Each number is 500 + 25 x the weight over its row's rms, rounded and kept within 0 to 999. Layers, rows and columns count from 0. Numbers have three digits each. The size before them is the row's rms in percent of the matrix's.

# k: layer 9 attention key, 192x192, rms 0.0784, rows 96-121, columns 144-191
# q: layer 9 attention query, 192x192, rms 0.0789, rows 97-122, columns 144-191
k96 097:503516516518501540507457487507486482529490461476498451503507513477481517480511506521511504501480494509462535509490500468493466501502510495484495
q97 089:479472500533477481452516497524460456438570513508521508502482513543454485532493475479517474498508476536533478528536532466527472485484524492502511
k97 089:508525495541512499465514505507463544512541518486454478505483506474487487491496509538464523518517498515529453499497461457484491505515482488490461
q98 091:484481510519505491518500507482496507511502502511512480511485442493488505482472497514496458513553518512513544549452505522478508491478533543513510
k98 101:520482470517469517514526494533504503472481513499512482479508500515445494460512483483495520478496484497470515486442509497495459468480501543489486
q99 096:476526483507490504517479515546493503527476449487515534528526462482508505485495529522487470517490535486448549500497490520518485524455493482474475
k99 093:494508476520500470492481494492517557473508518527540560474552460507495524488506506526508533486509534492470498529538528517470453504498517509498513
q100 104:521482482497522501516504522527480521483514491476509515475529482469517522482522476486553504459440479517514523469486562485478465488475533517475488
k100 099:529480556506518506491527534526553508517512477502502492453510505471508523542493527479517498480448511556464509547530476512527500488486511527512483
q101 111:470462524507515506520504496552473506469564482472511503487511449506479522528486517464551480460475478501509510517485530511485462511512489474469525
k101 102:504501474511527518510490471487532491534570511446515487438445483454472491504501468480476520499481515514453515542481513479492480530508537490506479
q102 094:525474482502472459505511500482527468518477504521521482514462479498488481507457477500488470504502471518468478487480474484476506484502468482518463
k102 083:528519512427510508506516447499511522499502513479465525538469467521512522491530519536513530531503475522533461530487529517518524491499535459508479
q103 096:498498534516536517537461499451485463490540536513496508523472458509508481463475469467520502508539474515500475557468485529474548476534526525536531
k103 110:481497514493499499547552477447523488562516489508502471518448528509460472458468483494505512501511471491508517503484530519516491502489476524528467
q104 094:501497522523494486479481527484463518485525484502502525456505474531508504479524501493449477476490569512471540524503512547483533508494522543494516
k104 087:491525522505452495475528529503489481471475508458506525501520475526508550497481537496472522503491517499497472480479484506528499533457536480528506
q105 089:485528467476482524506490468518494515491485490477498545483554443474524483531513536453483483498464490464519514492494517474504522480459484492510474
k105 085:432508514534510495537484487522474477485510453519522519489518497518501469537488464467474537517530478500500519531471480498509470489473463520513493
q106 099:523499493527495471495503471459464502486492531538537499495493481472534497474500472510539520518556462449495519546501473531530497469496486497525525
k106 099:475519471471491509552552497488482451500505460524481520484444489519500499483463486486523498526546510457446511487517507520525499485485486484511487
q107 101:481536511505487494483515510553474513535518504527487506462503532492521530534474499485479464498433500496521525506515491536500499500483493508500520
k107 097:535539499525533506457463531494513499458538534507476509463535475481522490515523545479509479519490547529485473477507472524475494497501520520516551
q108 090:487455487491520515489499513514514491488519495488508489501496476511520508487560500494540555472520495468503454448515498528511503491516509540501518
k108 092:555460542499488498494487548524497459516478463546515483522484453510504458535500520507481515539518502509471482543534486478534502492501496474496460
q109 097:517510481520498517515472502499546470495524505516488501477481531524482497469485469503483520493504478549489509473442518464455516544512509456521502
k109 091:509498496494492483500490498483543518471459544471469505539529525477492535520560471471555462475516487483524461477487498447482510489523513516460490
q110 091:520466496509500485548463471490505523492509500506464525519507565520487504516507515493515505491499507492517483465562484524529502495485513534494522
k110 091:499498477484488451462457473475480489507460495480478461477525494539557494529447494541492498523462519481508540516527474490559520478507470499505502
q111 103:460521532532502532429473495526490496475480513525465469466497455514520464482514504470493521490497527498506525524496492520509527515463483496482501
k111 104:536538526526468518491489518530499553496519484482530548540539545484502539483512512494494491510469503568466515481513538510477485520529544489533489
q112 090:500467499486532516507502473502502475483529503494507513478471479513512506555476493496515522480499535472515541513510471525517468473484504477481480
k112 096:494534486507505509467505493486478540506499488466471538506472515447545504510479511465470488503487449510523480511443525475506499517502533533487507
q113 099:497498545477472499516480518533485476539457482492441485504518476482495497483470520527505525501471486490508536471456481520457532523530488491510556
k113 094:513468517445463532506516522514555507507550547532498542490507456498506472537557473534501492498514517465492525547542500510497535537518470543493488
q114 094:532494511492510533493482515581506483497494470506482519492539456488550503469486532509482534476470521518510517499457508494518470529531510504494500
k114 091:530505534534483472500511531472504520504500515515522522510519491482489485535523476491500538525454503516522487543534528489508511521489546500518522
q115 093:495498513476497527459507486488510460500522532523518514488459474477486481529480463468506550476531485504474489552475471487531503471536471531503508
k115 095:507495549515524480494548517500498515583505506526488495541510516513542460516467530482477528488516516496491506514503489481472461438509479513527487
q116 103:476531465552504518544525471488511495543485480497498522531490458500478512486488462523468497519537504486493512471458502489473494547476507506514523
k116 095:516537449538517545522531491521513449501505528474490544518475498509507497519486518519512507451494518486504529520489510508476506504536497501460531
q117 096:515511481486484520523530507494522522509522475504438505578504485516449517498503493470488477536511520538455488458454495453488484480512511502508508
k117 089:523528493456501509488513458526476492481495489522483512566472503490487537498522498518524498510469481474481529464465491485494494498451465479474512
q118 100:501456480513484511495486510468481479554463509541465512500533541496507521505518516486523536537524528533500517544506491504466529533493463501516512
k118 098:513512447493455474494513524479476527466524516513516538501529522471497490517487476503535505515551472515466508476534512531489491444521472490487521
q119 101:489492546487460506519476503502461541506480532524509481498471482465528510505535548552477518471497527460482484506536510500497502480488523461479456
k119 091:492530513518502447486498488471493521487509472517481501463523540487490503442465503502465509488522536548502505474479529538518507549512508483536466
q120 099:536520477526500460532529471463462506518473541508518466514516490539509477473468484482487469535568484498491492471490506516447470501502518494537485
k120 107:510491502496516462484550474460520472482466506533502519505507488534522473509496464514538497509549497475530508521492520499516504442503470482527514
q121 094:494499501498469514507482513536521462496518518539527510507484494439459521506487505513479565469490487532477537507456561483491503539499501494463520
k121 088:534475520484527500449531521456524502498533489534507478462514478483483529495496510461511507506557508444516516509517525521478476507512489494491505
q122 098:491430541502512464508456532445503491497522490522510505518505502556500458496487494498538494471466511494493456482486510514518440498523512535506462